Each number is 128 + 24 x the weight over its row's rms, rounded and kept within 0 to 255. Layers, rows and columns count from 0. Numbers have three digits each. The size before them is the row's rms in percent of the matrix's.

# layer 2 MLP up, 256x64, rms 0.232, rows 10-116, columns 0-63
099:145097134139135140168103129152143135119110144117117117150126146141179126122147112118148184147154130147097133097126094126101150121094162159152083104150112112090123112158148101070141095149109157
099:126106124108136090133127129100123142145122105107113108159131154130132102175137096203131109125112130135092151156100124156163118150093133100117120136134166154136151104102154146096102092113114074
092:122104126112142136142143108101161096131133114112122093166132143140124116098135108157142090124103140113164143172098112139162119137147121109142085139170135122154090133154212142120113118126173110
103:125101135123096163108161100143093109145150108130133109120086105119114120123168108160178154159115130171103163150138106132093135153148146114130164152137148092110113144102143104171124153122138173
088:160135143169118147097130171149121089118113128126133102160144108141134134126119088116137105156131078116102094092104139084116120127088141118123164117148075122172120147118137163155088121140118157
094:111094130108111107170130116102099135141104120107130140134145105093108131159164127127110125102106083178080159146134145071146139132104105125133124107154140153143117128149115147107130092174086097
090:130157128105108120164125089125133124119134121138141112138144158086141130148117164164129101147117130153088089143082122183138094115067123100104126103066129148139138134110111130137091151123113111
112:121105171086132154105142131130156126149096137120152088132136138176159090113136120147078127086140161129103086110113122157126104118127098181125087106154147132119110124093112106123098119130118103
102:153168121094124156164162118145095131099138101100122099123121141135147123077082099145138116129142112125133119132137143106098179145184164100158119114165123104122107176122142119119112089137123131
083:127125096100164122167175147125171127152162120091110098081176128127092127137110104145109157112132120122134121155127106156157141130132098083155162125144156099128139151159126123101097104136097135
081:090135176158125128125174150145133115134158082133101154124159110095137132163165103134109127140105141111104100148090159107154117101122152107122119090147089132146128141130107113138074124164100108
124:143140094117170079108112120136130118143130144140104154131083093127170110196088118114127131114155113121143164130098111137136155138105166081101113140149102139120164114146136137115095150108099127
107:159139100138122115131134166153126159143086131130100162102100101164109167130140100095164143162106157131114095095094096134176120111108153096129110114139125118126122135145108165083096155110120128
096:160115102094148110123111122117078147115123099177124138120108107119139115097135124130119135170173120159136182121187109136110129144132146103103181144141107111109155113156118123144095159141133095
110:160124117129175119136127146119118123135122123146123094107108134138096088130104094118086120139115147160154175126202166119140134117121099140153133122175140138120131124144142136133081115129064099
109:156167114097107133131167127155148069071122087173144120143151129120129102113131149151109136121171113120129109133151122084147126151168153124144099115153130143147101105141104117130115102086115153
106:167065171111130117149124121130128126091103166127132168093142126127188148120133096154133135113138133114087161127081140126152141101136122135154120131140167099132129129140179162096143112119118127
110:115165178182068091151133091126144142130135101128157160131099123129139125123130120122132103157158102145101130129156139104130075114143124116109138148135139093146136122077154121130094086136128155
097:144109071186082095169129126106117112130111120132161111131094128137109143090116124090163082165120090129137165149109104162113124154136107119148111115122118130162161133130143103126141132114149104
115:122148132111135148164120119151105158133130127128148145110107102106138136174187113133149151148113127145122132155070112168145153148115078095117097116126161135097098111129172121111150186135126125
118:113101094119107142137105099132114114100121134129127077142105094153144150076104106126133127125091141158130151131149170118142159157115142151140118151125174125157142162074149146176121090108151123
097:133099120146152120147107125196153113144117111113126122111119116132145117143153146173154135123116143121191117105115147101135140131116131176169089143153104097122102128138128179135138186100102131
084:143119138132129148118083159145104135119134110094186169122142119168125113102114112146095112143120166080111119123176160144078180129147142137160131133153110148130133133107152151125103104150147105
046:105089136190124173135121141142096161115133090137121164123101100150155123087138127175118153118129124150123161129107151166138168117151114151136128121139162148106129122104128160097111164121106167
123:076113165128122139095102139176121084123087125169107138087110142128148122118121163114122140131167111158136142112137098092155121109136109149147086110130139130120166125105117097104128074108101121
100:150103161114100126108140110150166138098106088144129109130108111129143097134089125104129111157147107117149119076076104114131126112169123123148096121194152111132133085152137136148157113162119143
093:140082146114115152127143121171069157096104126140151128124138179139112146102129128140126168120117113112132104110104112147104129161112086151115163118122145113100113123178121143106062134113113146
032:117135120166129194148118100132121182131124120157156146134135102131117116124104159098119154142122120128106142136095170141142150103083149131126136193130137109164101143095165148111117148163141113
100:172082119142150154125111092162139126119120150133099163106129132145105114119111152141133149106111173089123137116139112121099164133091125141132159132104126133097121129104110180121101185175111162
091:120136077132123129149118132145146111169170093093091079097130109096147136121122095136118107144139138128132108115092140166135133119111152139142120120147091098156151131183150115171098140087103122
077:136149104129121153159141148119126130120118114094143148085113096158079092090115085115146161139092139163101132100071121152127073130133132095125136143130137105166135149113120146108097162109131134
055:115145145140079131132098122113107128116132129154141116104167152130081136181178177139133144110134121131117136112128125161154128092158142110186122158109102137129116128121150126164086155172106136
092:117094179162096130115136143161119162161139114110142108148112095145136119125158133134159109144140115174127141180121105087129133144110177089163145097146124097109147165104155133144111122106129105
114:131150127106080167175148141134153164114126121111131103105146097131145122096107130179147168142169169181129142123135085124149166097128114145119101113137126086156145137122119139137146152114099130
108:111155113140147080136113133174129162133125065167098120123122156137091115086120162091117127135097129141100132141165122151141118145118092148132113107156106088157118108132137149178149120112145151
103:143129135108115130124143092136109187138100119160123115132102120154129174137142164104125100132172131133114108092130098102143132179158137088132095113141134116116161090102136130117162170147099169
118:120131130144107132113147120139154177105076114132105102150143163118164102096168133125123106100082101125101110126085090141114141113113152090135117100101142162117165123140131102120112167168154131
090:130096165114122145145142170124110148167172122162108066159119113104147130114153114129110132125150104125133111174117121131166128128120121153110115107147157137066140146158170119124119168103104148
096:146128156125092113157089149137101151146112078131146152145142144166107169106125145148119128164103121129108135112190151100125151115143162136147159117176111178128134139150133123104113109094098137
046:149156131126144116138123111156144169127096128148154151197099107103182130091109083125109121135158125140091150111107143148149134155086136112098143138117098130120120175113133138117123141084147102
098:132090098112106092141127156128125126146154117107147166114134121117118125133146169149148144108103145084141211136089121097142144136110119117119127128097147104168145146112151179127087115144128158
089:156056125132165119131126109154135116167141138140137087141129137129137136149120098123124127157133067082111115191118119121166141108117134119132117089180155122117142111126169127124130141151123095
103:113101123122146136121139124124109155085158117111144163151143140121106100130091110152103094126164125132167126187106116170125140131079125085126069141118109156101168122151121115122118123102107155
076:121097094107143161134124129135120150156126128154118119147082125118147113145122124159118130119146136092150099150105098121093147055134060131138099140162134113123095123158146124130107162094130086
086:137100132139131119124097126168125162099106118160130133152086128173115141111130099110096106141127096142112178131104132111152122162111076130130154121108141173122119121141137159118050122109148146
096:145112149152165113130115120144126142100150121171153101114071088169118121105154112140068143125164088129134176142126107102159176138119122148120128123126132129115092130157086147144103121123140128
107:123091122135093161138157121086133144071137091135100135115131127138163132117142089103115128127101125107133150110101126105123130153145166088192128086134105142155150177141096130156134113141116110
075:124099095121137100125142125109137109144112097156128140151171135085120097109120125090096145114129122134132140220144155131094120087138117113155147096180150112129113116132139128170150117144138139
115:133151116139108150163123095121149191139146148124141117133142118107096115107134162129134146125137119120137155133153172165132091056124165098071128104130158127122149085126120117123149133092146119
131:121148134153130154110093150150162131138106093147139110118115126126090139108089153096144092139122163121100191089141091116127138129175132123100127087146110160139145086129148127109102135101150161
153:091116096092127158158135139118168160114108148104146115135108116132118121116141121109098115125139159137121193141134081131153138117111137138114152150159091136128077093130183146164140131142082129
121:124135108107104103120174117169144162125107155118169103120114120121155132127133153156124153169158121199069151104117108138145109142128087119139121136154161108151112116109148155125158135149100125
106:110094134163076139112112082138126131153155096115148125135130125108109104112111122146166111144144156084095119109142109095124112096108134141123204111113092112124155120144154083150128123099116137
111:152152107168169144166124173154127153128184135093106134134139086120109112145109139145114130152104100109059151092136171130139148116117139124171132126118162117139126152136108130142125139093153125
095:160138139138177083130094104150162123158103092111103116118091136160160124109120140115095093156168090114107138168142145140130130134115132138158117123099103095135143158114138148138102176113147160
102:150136144103114137164135078140155136094127074144149151122168157109125167142115134182124137153127124163091116138095121156134103123094140131120146100109112153148143110123100146136075150127087109
096:129153103124126108120128136113095127168113096103090105177120112102114117132115111131123101098120175204107123123107132128077165146113146118137111122139101152122102158134107087142152161134121099
092:150111113122118144140085074151119102127092158130143136135157134097189150131172114150143125176180139120084146112121106146123108105089097134122081114144129114115135116146138108103120118151110138
137:131162176111058118113158146121149134144167108177132082167102124121122161140155111130107148114124135125136126090138125112156141153135134120111105132141094104108131092115150145144126167106082147
100:156153123139079167145155096142135089163101100132131100153125111153114154126133148146117111138157148081137127104113140119112086130135160160127131113114138130180110103141166131118069114096142157
075:120129173151126143167130100141150140156115104105126109090075135112124155139133122106145085137137118132125146122149143193182134127138104134149114127110119185133133126172120139097088150140152160
078:127133147125109131173160120133148135172102133085159154106105128132139134119155113146158109105165151093140125080132088148168145120132132104141136142115085157134128142086112197128115147118126100
103:154147116114136133135193108141099118144164079092125151133086109125128098149096092137081150124096141130134139146100140144124154153153109133171149125116135114130110168109095114174101125118156129
103:128088160113149134097120141164118154089149088126157152094106148131105133109097142152155148105131137142138181146121153088138137150129114139116153158112176149099083146132164127120112119078134139
111:126174154132119154163145086127165127104136141121151141164119078134131164115105153113136130115174129138099093150087105120140125103156082124107118115118133143142081136101121106114140178104097110
111:144108188165109098108088126126112128123106098114141120181116150144170169097137099149106124125125140172095117099138128169125115123107100146165096117132112142123128177116106154114138113115141151
118:109129064143161164156145166109101117161141131133158096162115134110105152126122138122112137127117110144132122119122095157139148132174124122143128118126119150062147095106151098127144155141189109
099:147090173184135111110103128187159133108099092106147110110102130139148129151088140095130094160131111139116096136117134127156141111105143116141101146130133153166104121158131162136153151083139146
103:146117118125142162149155138136091147151106174106157101110122136120140114070135111139105134109139132078151121104113099114123138176118139142172132117123085140090113148132127175161133122096086096
093:109132109110174153143128104141155136138131142129110148097146132142102137137096189083138120100147129106151119119113150106161182176107117145130130134160141145151112068143144093102103124113102102
062:136128138109121137141116106195107139071123109134183168150078152163141142125118107134125136116142114150126188108094102142142134163109123131102146134123128150102157132100125154125096131090148125
099:143103131115173091131141104131101156122164089143114127142177123086173098148107145096112093110152116147138125165115127129135154107132080152129137104116169156102150123147166142137129156110095144
103:140133100145130146173135136137120129083153154113152119144132143117097109070141113151074119129152112097130149085104152118124127155129062145173117122119110113135119176107136139141127147079126117
111:127134109143120115172137117139136165119127124116123140134100177127146144116183124062141165123113134160121135109132124162194158176117085138119110108125156100134084146132127121131124118154103147
072:070104090110164115091110136105115140213142133097112122109112126090123154147111120147140122141140079134114110134085130129157155141141134148142161096099140128110116157130155132105138148126118111
104:145106062152143122136159131099136132144171120092121129133154137115131132157086121159087173102130156157113127116116138103171171187145123131128094131139129092124106122118095164126138133144133129
103:139157122127117110170068132125159121158159099142111102127135127129131120127164158095119125122096102185090147170161135140114138119156100138122142108126133130157094076107144136142125138152126181
104:093124132158142112099104120095125103192186118160067159125153132120103122137154134159124130132111140109121143166133115119092173126145154163120123144170125181117120115137125134120133122113137147
105:119127102151162091132142167139116110157136119149125129116126112125087142154061134156110122134150098167169134116075119073112137132168092137137109139176116121107105135117113113146151113134128100
114:183137154127140164113166140129105139112115098091121148175143119095111167122104151123138123115162135117117094097132119154164108150128085164142090137090134158137103139105113148151167119126108157
095:142109129131130106115130066100089151138152115126144106106093095139141127089137121068134083115136098146103158109123060128138131139123131136110118132111100146149128139101131121092146127074157121
102:106133132090122131104097124123163145136134121140120152118102108090110095145137096143150183137142140147135095197123162174117171143122116144115128093151146171118175099148123132150100131128126123
051:108089131149107126158133102151150153163089111155168102122116106130124170176134150138116122100158100088120160149090138171142118149126109104178108144092140100147092114129114136146108126135123120
056:149160138169091113171119139148117170094097123130122116148110118153153134094132152139120154126126110167105143119144154129164096135124114158118130132147091180165134149105144162164075098134130130
099:141111105143151114149130098128113117151127120094154147148134131145126132157198104119125132118100118101152145084081152145177206131133106086148107118101129116130134109096106125109144142114121137
115:150087119148172111114113123135161090142117114115120154101141091154087110100126143112137119139154102121080143139158125109146167102107096152146143148148136131105133087159101182148088117108116112
131:153126149131112116123139076139120176157135079130126147082155148157130123146092127141087103133125145135157143129126137112168113111147139155081127133163138166116118111123181119112156106085109097
097:144115143125154146146110190150092148166161137165156173155116108106142145119095107149119157122155107095086112138098110124171124110121088165125123101098122128127125137127124115161117153130164150
098:119078122132090135121114108157133130159117128140100113107144116102113135095157109100085094118142178155124179135129140159166127118090154098063099115122118138114163105137114121127138149105140147
089:144118118128092166117131147151188094107136105121138167127140148110125113118156143146138120121124169134134177088073170147114099125079129146165089127111105136132143097124140108154112112123135157
086:148116118146084121132155103140131090117172125122166143113121163133066139149117158143092139135105152145139162103153111145134128087140121120147150115098183106149156157101120134117115082148104109
109:168105147141127140145167160179141086128168139158132122126141158114158111126128137118163111090134107104104081179138148108128131159130135146170106139097084120113123115167159141129109129138126158
106:105158116135120116196123138145118120178138157156146118115134120123097113147167149139133133087120086094121149133135104118143151168089093158153122120120162137179091119150134102138136096131144100
108:179100102100117161135174119121104161108152123112164130145145111137130123144175157112119136102146121135120097081128112115148173148134098109097151127130124155137154116134152104094132157171101171
105:150095088129105123097093105122095135100111115127135162178128147110131113161162121141112132137145135146128155180110133100131171130116098111158142100180113109124119152128083104122153113156117083
105:149125128105127120183123120137098153129127122149134088170167152105155100114062087110102101126128150131106138133153148079115149095166103133118115118114142138127119123153174128124107133118117176
100:101121171111089171140129122104134131135105135132120130124190169130098114086172175148117131144117134101134136097151125127098106109105103156152104193121144130149151088121140140141109121114145143
084:154142148167145087144120107141162145121120106155109135146105118127097096134107160107109142169185110126176159146118130085135156182136141103124137107146097157137124163107099123119114137166137130
082:140118140122096149151115105135093129102100096139167120137140143143122178107138159118117152130119126175157155130098162104137133075100155102151115172157106161164110123120160160131142103105160126
080:097120101137155158131106138126122175148119126154134080101111102130137132127148149140063121083125156108160160115087112143124089109109096117127104138090103130140118163165086128145148144136128155
093:167131122140154117078149139133160117131113135102105108124157132122142130133111132168089130115135138153085120133105157145114113150090153161153085135128171144143141105122102134144098094072071116
109:103139137179122163167131132140104142130133121152152116156102105136094085122146120114100148122125108137114161072138189113115135131109085143128149149140139094129119155146126178151163129149162106
107:151086126098116142116161137122099147130129129092150116154128128175116119127192147186096124146108126128132185134089109137147164116104102141148123159141150138138131118143113130096121100123084095
100:162140130139087142141110084127086155110095084087107131138106123140150114121109142138119100124135136152098129127129113131151125099139156177120150153142151104120091139118178163121167081120166149
100:129092121105135149106131124133098125120121103114133153128133120157113141154146172096126121154114101097125077133112115118135158128139195168137059144140132143105158128142094119178155109118119162
110:117148062166099153152118131148099101131158130116154093108108119119139133104122110129121114146137088152147149090148112135178095171128142126105152129124102122147130155122185132133103129082118157
078:147162157101098160156131075136108134123105135106126146150208152107109135125117161139138105110152138138142087145102122180127095093143153102137124127118117097123135152099138082133124123126123152
# layer 2 MLP down (transposed), 256x64, rms 0.206, rows 10-116, columns 0-63
102:148161135107152095146088156106163150115129169119147099154130124078169133137160102128110154122141110080168101120139126141119153149153148143161129155127120111076112141158134097139111169136123146
101:152136113150132131128124115160135153160118055093114122135080122112102158141122151107128130112164106146118126126131126088125125130143107113140137172082071126161132146115104129132138196137147153
097:137128103156149142153105094112145106126113145123147088092101110123110098129105180120152122139136097105155122178116119104138110101084133111116209161130125118087119129137109092146120123107117114
106:156126157129122109100103153111107057141106178161113118108146140131149144101125131160120135159151140137153111134145133144107141101147122106158107137154134107144140093129136078128150052118109127
087:125147091146157138129137158126123151139147162162131128112107106131093117146142095105144122163110117104124090157118140115118072144147081149118163116124091101182157130100132092100126173146114114
095:096120112108128110092159125123143146116093115098128136099090097155091157165140104135116133131085135184159107147163151114103119145166178127150077118129117156150111154143107131120109117106141134
096:142143129160141165134166135116116137118129162139137142107108154114116135169090130142127090128131116138126093124140075151109152116114156108129083102078175130067143124140142156157172130140141105
112:117152109139165126135156115097124117136072106084146105124135146151124128184148098134110173121123122104080115127137078159109136115115123106136115111112119120195150105102148129134168143136120150
105:162175133123118135127077129098204098126147165143157095142161128148126095129110144139122117142163161116110118102130140085143151131158152158102142139119139136155108143113093099102131112141151137
090:137144117169123105131137116145165204109101102147134092141106122102160125104171115126103183135130163114111144118119149171101129134153131163120118094146086150106132166122132131148130127103145133
091:147117126150147146157137150132142131143125115128116143125121170169102142194142113129104131099145141151148125144136109126149107126127116128100112126095127054156101088152131115136089100199143130
116:080130081141117134104119130120124112119164122104181112111132086134104130152132089139159096148137090180140113164145142124132162111134097133114102122092088147136120138176104130105143145137156149
092:142130127135096130143137106115104163101153117123122095142136138103145110132174141183131123156122126121129170108128160116129087122174087172102140128124101126095100142067130087131152104157134150
089:143148101142099130121144138082100132177142135103167136120114092096155111123119127156146173139142160123152125125158117080105185110139151130169117180114100136131153125146108104120129104123149100
106:118168150121116130105149194174134128123087108104127112105082132149117117130125142176123142119139126127113095093147157111132120067108138125115080186126138141116112110125128114162125124100110141
108:127155131214116111136099154115103111168126090136160089130112158158127129139131191151155151144103128128139123123115102150114159134115129137116136092134155089141136109136130109094122123159154107
109:136146144125125174125109137087112123127099156150124064115110126122117145078096144142111103161118173138150120143148096131079101132142125107139170120131105113128150162152127100152078142135161146
110:079138134151105125143127099136129099169144102116160148089132152099121151106121108111103141115122160126101117162133080107126151132136107115121140134165121177123103129115173125156155093165123071
095:153109093203155142132137096075152115085087139120134126096124137123105122094103119108138144106108120145140121156096125142127125096147134116097178125108110124151137092132130128146174156118100134
101:145144112166158127084122170103165115143120153096103121181144087130100110110122078103086116126127134096139126134154123141105142120117141139164096118125141108174134150145146097140148118179123137
111:102094158117161074093138146131108098150131124131103075147148126143174166131124111149132142140121093091159110152130145138119175102117151101146114154166133127126115159144141124147167149118088126
103:121125145111097128130125125126155136143172110165111113098137130109113154129098090103115175119102194115149119148141142132134124151124149103129173121149085091106085103151090142100114141151154098
089:109094137119100114141148153096145174142102121122127107102115135166140132127098179131121106203154172122119100105157108105104115113124151099143111129103135117167174150110144128129154145122154141
054:120186176069135139158124130120150140128189153121121088115125102133128148169139101154101108116117126128115137123128122126101149140124170069171082125125128118161107128125108137108115120131119113
120:089129121152129087105114120154108105131070104163104143193122095168144139160135118107150140112153150111115095132135102103141193121119151141115134131112133118116128133145148100125155098159106143
095:120139103094127112125143155124122097151073134152151121114129128093116137151076126077137142137141114123135137131141133145152133158194172123140144102136158116150163088124163147118121184121119106
093:126155110115141153127092129159148170113145125132139093150090149180130146117163123149056127138141117152135122130123122139109129154141159065122127145098075117116112142126135093138089158133141130
038:157090096105119090086141084114158117128143155108116101147113179142129147075115114177121129119152134129142084098133098133103079117136128131087132102101140118160157121117129104132146106128121116
089:117136178106100103168121141149109132073142145105120127156102126147098112133126126103137142109145081064151127127162083155122134145106157131139136154115128103138141141129127131119157194107128099
095:152156102147119164130087105130162159125154097116100165112140119148138112145153115115137179140113115115122148127111115124164156098132135094104150087127102076139097110142148117126157166171088130
079:142137138175122109154134101143086147101141151116132106156162126134122118114134171112092165108137129121130163118158138145089084140154088141148187152114101128099129123106136096183119132115141110
072:133152097120141142118135142152107121155143106120125144125108130137212157171119153100145122105113136142082134140096097124120137149120129135113165098132191123126145121135147142162101136093173099
094:127144148180126133123138128082137148156118124162077099080138134165155123116124112109152127129149147140131154153140154099129157175104149108176146125103115131103163140127113099108134103072114129
116:111163150118086122118127127126114193146121070141143171155122134152135124192096090122173134116160118127130137133129090134140137104142149126144142125120122119123119073092111118101107094135127115
107:127155141150156113126132131126126163119137144153135096106119162152117158102139150102154099145090153100142089104105121123142134157153104086124089165132076083133138140149122151152144156113138185
105:134117128140135113131127120108140115127096086108108126091147154138141152127106105121113172155102106144127185163167133089142135118103161089152181123107132119171093151137158099117145145154126089
112:116145148134139128130092154140157130124081112113146084174125094130117142184100124126162129130096144117145129151111170149085072108145137124138129118148110103118168129114116115153097138181116108
092:114162126103142157118103115112149136132123183094107106078105155125118129158103159147075111151142149130164151158173125148119108149091149116147073140123137109140104125150108133105149108119112102
104:108103115098126092160088154111150119158113094131119101118117153152128125160120134158099083128134139089109137105143153122150106137126148120179166089099173158149155115157112088124139112123118163
062:083137106086121108141144135161132132135182125107118137148126110159115141164161111150103107125169110124115144179139129158131142152116121114095144109085122126113102081101135098124143195131114125
097:146150110143115166131132125102140107140123167126075109106134129174119156130169139133128143120089146154105167126099096137128153139093107148118131107106158106109149104111094147090107150165070123
093:127104125113145121103100144095134139147114132172101085106105171154146155124110149135126200130167116138148129093104138137109085127144159136166134124141154130100121126122109145147150117074145090
105:102147096143131129134105150072168139149128141105128091088101116165132106133130113128147144153109144113096118150141128109137136125167148121132123177133108066171112169154140113129125170157159132
083:147122164125097117128153168157188140169099111149142114141120147160079128118103103137155132113164146130104119135154142116103143096161110114098133150159126177173123138088114158111127130146122131
078:112172126109129131143124107151120138130148100083145129133123154172122102181122096133084143130118110146131132152126119137138157141121142075104075155087118104061098133135123118147153159132123145
102:172135155132131147142144113158186097112107124094092129075130129139153149139118128167146168123149091132126125156079084126117164111150149115105098095133134122139109096131108136138103135113121086
104:101115117127134142139146123101150152097099165131119112119122128100086150175102148096174141173135113134094113135132104087103108123132152102140094127139134066138150148171132128163142138135145088
085:130143103099130099102104127113137091120116150125145138117136162106160162153097171121096137096154124105113139192137129138116107085105134108145100143122117104149098152089153119143150118128133063
096:107062117133110090126121099122160138157125133108087136166101122140090130176157157167111154139138144093174102155147141084119148116101140139129112112123155088125153130130105119155124124116132150
112:082162133140095129099124140135169151107099124123117136151146124136125163101094162100122121112114152118133093145146117135105173133168171104170070112125092131122122107183147125124130137142154117
122:141115165097104117129105162191154115092115120153125148121131102137115100140163102103151119173141135130105121128153148104113141125127142118130169116095114080118077141137085107129097142165125096
120:098099136174142146122091139108145181141136088098124150142160149137120145159181087131147138124148124141127165114121106125163123108124115088098154154115139104154090089095134120138117135158140098
106:107159103133141108103101166125156112142130130158127124120121159143103099157092101137143125121131167089131117097071139123168175147143135129119160087101109098158127118119145096131176102156142135
098:140127103141130134161183086135128154145130114142115098146120125141061154143132151148117118167207137108097164138154146104114156130122125137134160125119120082147131108149133145132170125117117140
091:086150140162126189106119137099121145093097139160157101117090139142150102175100115093170171152121143173144092123145123130144142146129106111100104109115147135150103121135161142110127133141134143
107:104135127155145134087153141105129135134118179118122142109097136109115107147098128120123108115110107141184079116132084159116140138103127111166110105090166147078155085158151158132144113145143126
076:125161127148156126118105132076159148132109117163140123069105136188157136157113121150152160134124071111129125124090159117150129121131129106129151096124084115148132110152122092135099088135129112
097:148166104095156116127093121093129131140142140142161107152105125100146124143128119165111111115138129084124115126165161128102105112186161140134125155119122135089134145166094098132134154196153130
116:122127107093121097099111179120157128115105137141143098089141165143130122147120102172127121206133137130120150115149121111144134144068141131155103138137150107115097141142092093143151137128120088
099:108187135145116118145161128142119120169125158134141132145097085129091138113138148138147131138106146104174080154129132121107144122145122117129149075101126115140148157157198117123133165148106111
089:115126120138156140162123125123101141109123175122158088156127087113191088143136176130091117136146121126134102130186119157124158130130161139137164137119094156127134113107160120113102116117165156
087:179157140145175127134118147141143142160142126130101094115144162128147076130168124109116148151142135132124123133118116132145102147152134119125089166123112084107090100061129104166117162131154127
097:119118126109095137126121099113158117061085140138097130152121148160124127125166120126110142135120121085085103155134132131149129131155162166124104207146128082123112145127124140171136126137151132
098:068165132086137118151144128128140141137139127077146163161099141104123140145156099133123169108130121115137128139132153118132099108139095111157063183134121113145129140132143116118120141185101120
111:123138132154109136131117133082122152103109116160130129113116136160108194118162152064164157123127114126141113170122135108098133126078120188112134130121119113137115133137109104114074111113154132
114:128117163164113115083096155154174157122127162113109128098115118122151125121113177142151085153123167135139126116125113157131153133169153149104111117126158125166084132130107128135119107170096088
111:110188156128114113123134135103137143118152123154114109159070154145105121132062099156121095123120118132103139099152105167126153139162146113101131154120115131124138117107100105076088131111144111
091:065133096081111145145115150133142140123169117093129122106152145118154137125110132111109154146100162083121123078136159099131168094164137103119125139124106123138155144142107099108100146160096109
103:182149119159132131123101140115169137158148124110078136082104135123125113128177138106128097145138127148105097138132117126144122126120156112108103191099124083132091106080122109142127171121140121
098:070135118148120099122138087164185121141119088137149127102087107120129117139128134121148112131123171169126118120152145131140078111123134118094127152139076131136139126120126115159113124201118114
065:109165123135116146144137117144137110125200111125116172156108137153102091151118080132120134115137094142118157132119140153134139131116126068124067165097119104099151136125127123160163155139140118
100:125138174111085138113134098127165101121095094122150111095099123109134130179139128154085159140153127127157137126164127110132138149155167094132111152107142134118087123138094145153130151159171092
093:156159099158153158154109099124172107121131175111145117138144133171113108121147126129111083114177128128168147103135106140135159114103121108137109153121118083125115097107140140137134131143146056
110:144112125178110092109118111105161124160121161124113125125162106128138148149111124090145152161146137133135121110157110125143141203154144155122076124109157095117109142120084099110144109164152122
079:157138146123123118123130129079175117146084146158124096137094173151129121132102107074128174160151122105123173130118107141160104132098137122138188128108134112158099120111108140121143103110137113
110:077108096110171113120108119140150100125112129133109122084088119133132106114122098115154110140110143159107163136151119106103126142181177125141140143081141105134105129132160174125085148148137160
096:120143123134129120108116131135161155102116161152140115104103128184141151144099135141155100130152109130116098122175144139141146123058138140156072134142144103146095155137146082121151144085142151
097:154145093104111152141110121130182132119168128145125068121114105135125147139148129149135136094139098118118131101098090148096129089117097107138147109117113126158098086178130074140110139161128127
105:134182137115137137100111106107113149103137075147126146081150104180165127151137110098115110168143132177123133145092124114104096090128155124127169160109097121112102122097122143113125122110133136
107:065110133145108100116110115139139174133133118179103100113093138126156148127153160104126148177122141158111113112157107162104118112113123134102123136083161107135148118133109146172105153171133111
096:120145112179108150167137095096104157119057092094142088081109133139166120130158098112119147100154117140094111145177109129147138134114151114123150143104117109129127152113129141119131142137131152
097:161137110136139156129112109101155094133121152101117115127119138121116140152097129138115056105163124110137151143129148158159112102164164112121076119105141094161126142103169136108167135155170144
072:115125126118159125155158114130111099176132178131127178124151091141114119168111125105146161126093152144155139141136147135153075086138132139155140145105153145103091111099106161140159120166139119
073:096119096109159148109104121143136194143161120138123110119104126123126124139072126117142067153124166174164147140142106094165118150126114154094107095135134125121109125114128114147143100127097158
096:115140141177119102135101192099127171118117136139106116128188124138159083144165133144128135142114169124106126134147131147129100156128156103121147177117157081127128137088109118122131133162131110
110:120121111136178158133107126093118095129147129143106091118092101142135101125149067131196159138109100093097109143150125124155110111120131126131155149116137085126119083139137104129130172106119146
120:134136122086126080124137151154118151144133110136139161128119099099163097169119131153119159095128151105176131158124154087105121150163135130161113131114146120135145099128098152078074160141137136
105:126124135075153127155138120120130149122070130102131130097082121103125119130104105138091141139145113113148131141154148128117158143126103078160078111112145110143128069097159165150123152166118132
103:128120134144122135159139112132160138159131107081088114140113132135171158149140124101079156116093141144144090149107111146142148109159169117155056133113118122081140123133105160150109157117116123
101:158105123139132081102129147102186114126126123110139118107143109127133111148124090118097116106120153175175099108114086104136112142149122121143147110150130177148111106084117167142097110082119141
090:122144129107145100098137113155127097098156153114100114106155109177157133108165160139108174121137094089164156129149115122126169132126123163151115149089131145089142123128161101149136127101107088
102:123139120161144138118139185090139180128111194169146116126107084113109141159128110125150125118150115094143094125120125132107146170110141158126131139132090116120125066107121129131102152131112154
106:117136100110145136097146065161173182145150170129120110116140112131168168140124122125142161147127157140148114112120097119148085093146160135096134150081086122112146115144124142108115124143124127
112:140118158148103125141120158132140144114150126171091165121130084145084183147115102115125121108115087130122136135119079134140124158156166114155144133131119115168100085132089115160163124139123095
104:137138090116137102097137134146115185129111111135148105132095133128134141109156131133117167192071133102103094137145137137101073161127127138181113124112119124172125113114131149172127127127118115
104:166138130137078117105133124135108107157066138149126120090074140124139153162083108119109141130144145096123109116172103133124149148135179143118152150112117154140119133128107121126161180109123151
096:136152126083112119119134080115166109097143138097179118139104120151130153126123098113136172154115114089151060120134129152176086123120134103150152119121127137152113157126125153140127162097146135
094:115138145160156125158110095091153160132122115111114128087150134108097145123092143116138116181126166154133111147102115089128123135118104121143170058151133143154136102156123117093137117152167153
085:119102144109131152132101111179130142137141126083118135134126123164146148152128142149113169141135092137148112171108150134118194146090170102121107111093139178113150144125173137164117131105142117
096:135125140151116117125117110143137145144139123094132117110098116115153146139144141094076128104072154103151130112114102105106161087137126086162082148111119121101091120158091170162094152105117129
105:152140118220150142081135097129160124110119124129131146140125113130139132121125135144154102142136126145065134123109158124144122169105143136103128153100156161113127077115132156140101134135080114
107:149097096144132120144126155140143158173139127098117142184156102166126104092161164131090127141110159092140147071118152110166114130143112139131143104119128098094093124112131151146114129122143092
108:122135095187152104127105092139119169120082151109145162169150126151126151080144156132091146135130083138102108136144113124106110142137153129129125163066118162133140134131117146106122147164127118
117:119123155080107108117111143129129113137121140106153134107071126110141107113128097131117161140140146131134159133084096124159161138150169126129108176117126126151115127141129130131088059110146066
107:103095122132105144120095138118158151096130087110120124102108109187126119140131094140091113158109157119105128128137130108127139101162165110099108155102095080148134157120122091137112130188153112
102:133166108186167123147106089129115137140132113113139146095144126111143134100141133107131118124162136115139116173146086132151155089132111106094171117094089107148072141122145147145170129151147138
095:147154093109163135158128143115120142162161123142149168144119105148144125081141091167143146111091133086110145123147082107162146161106122099144114110139160134128144116153162109156112144134180145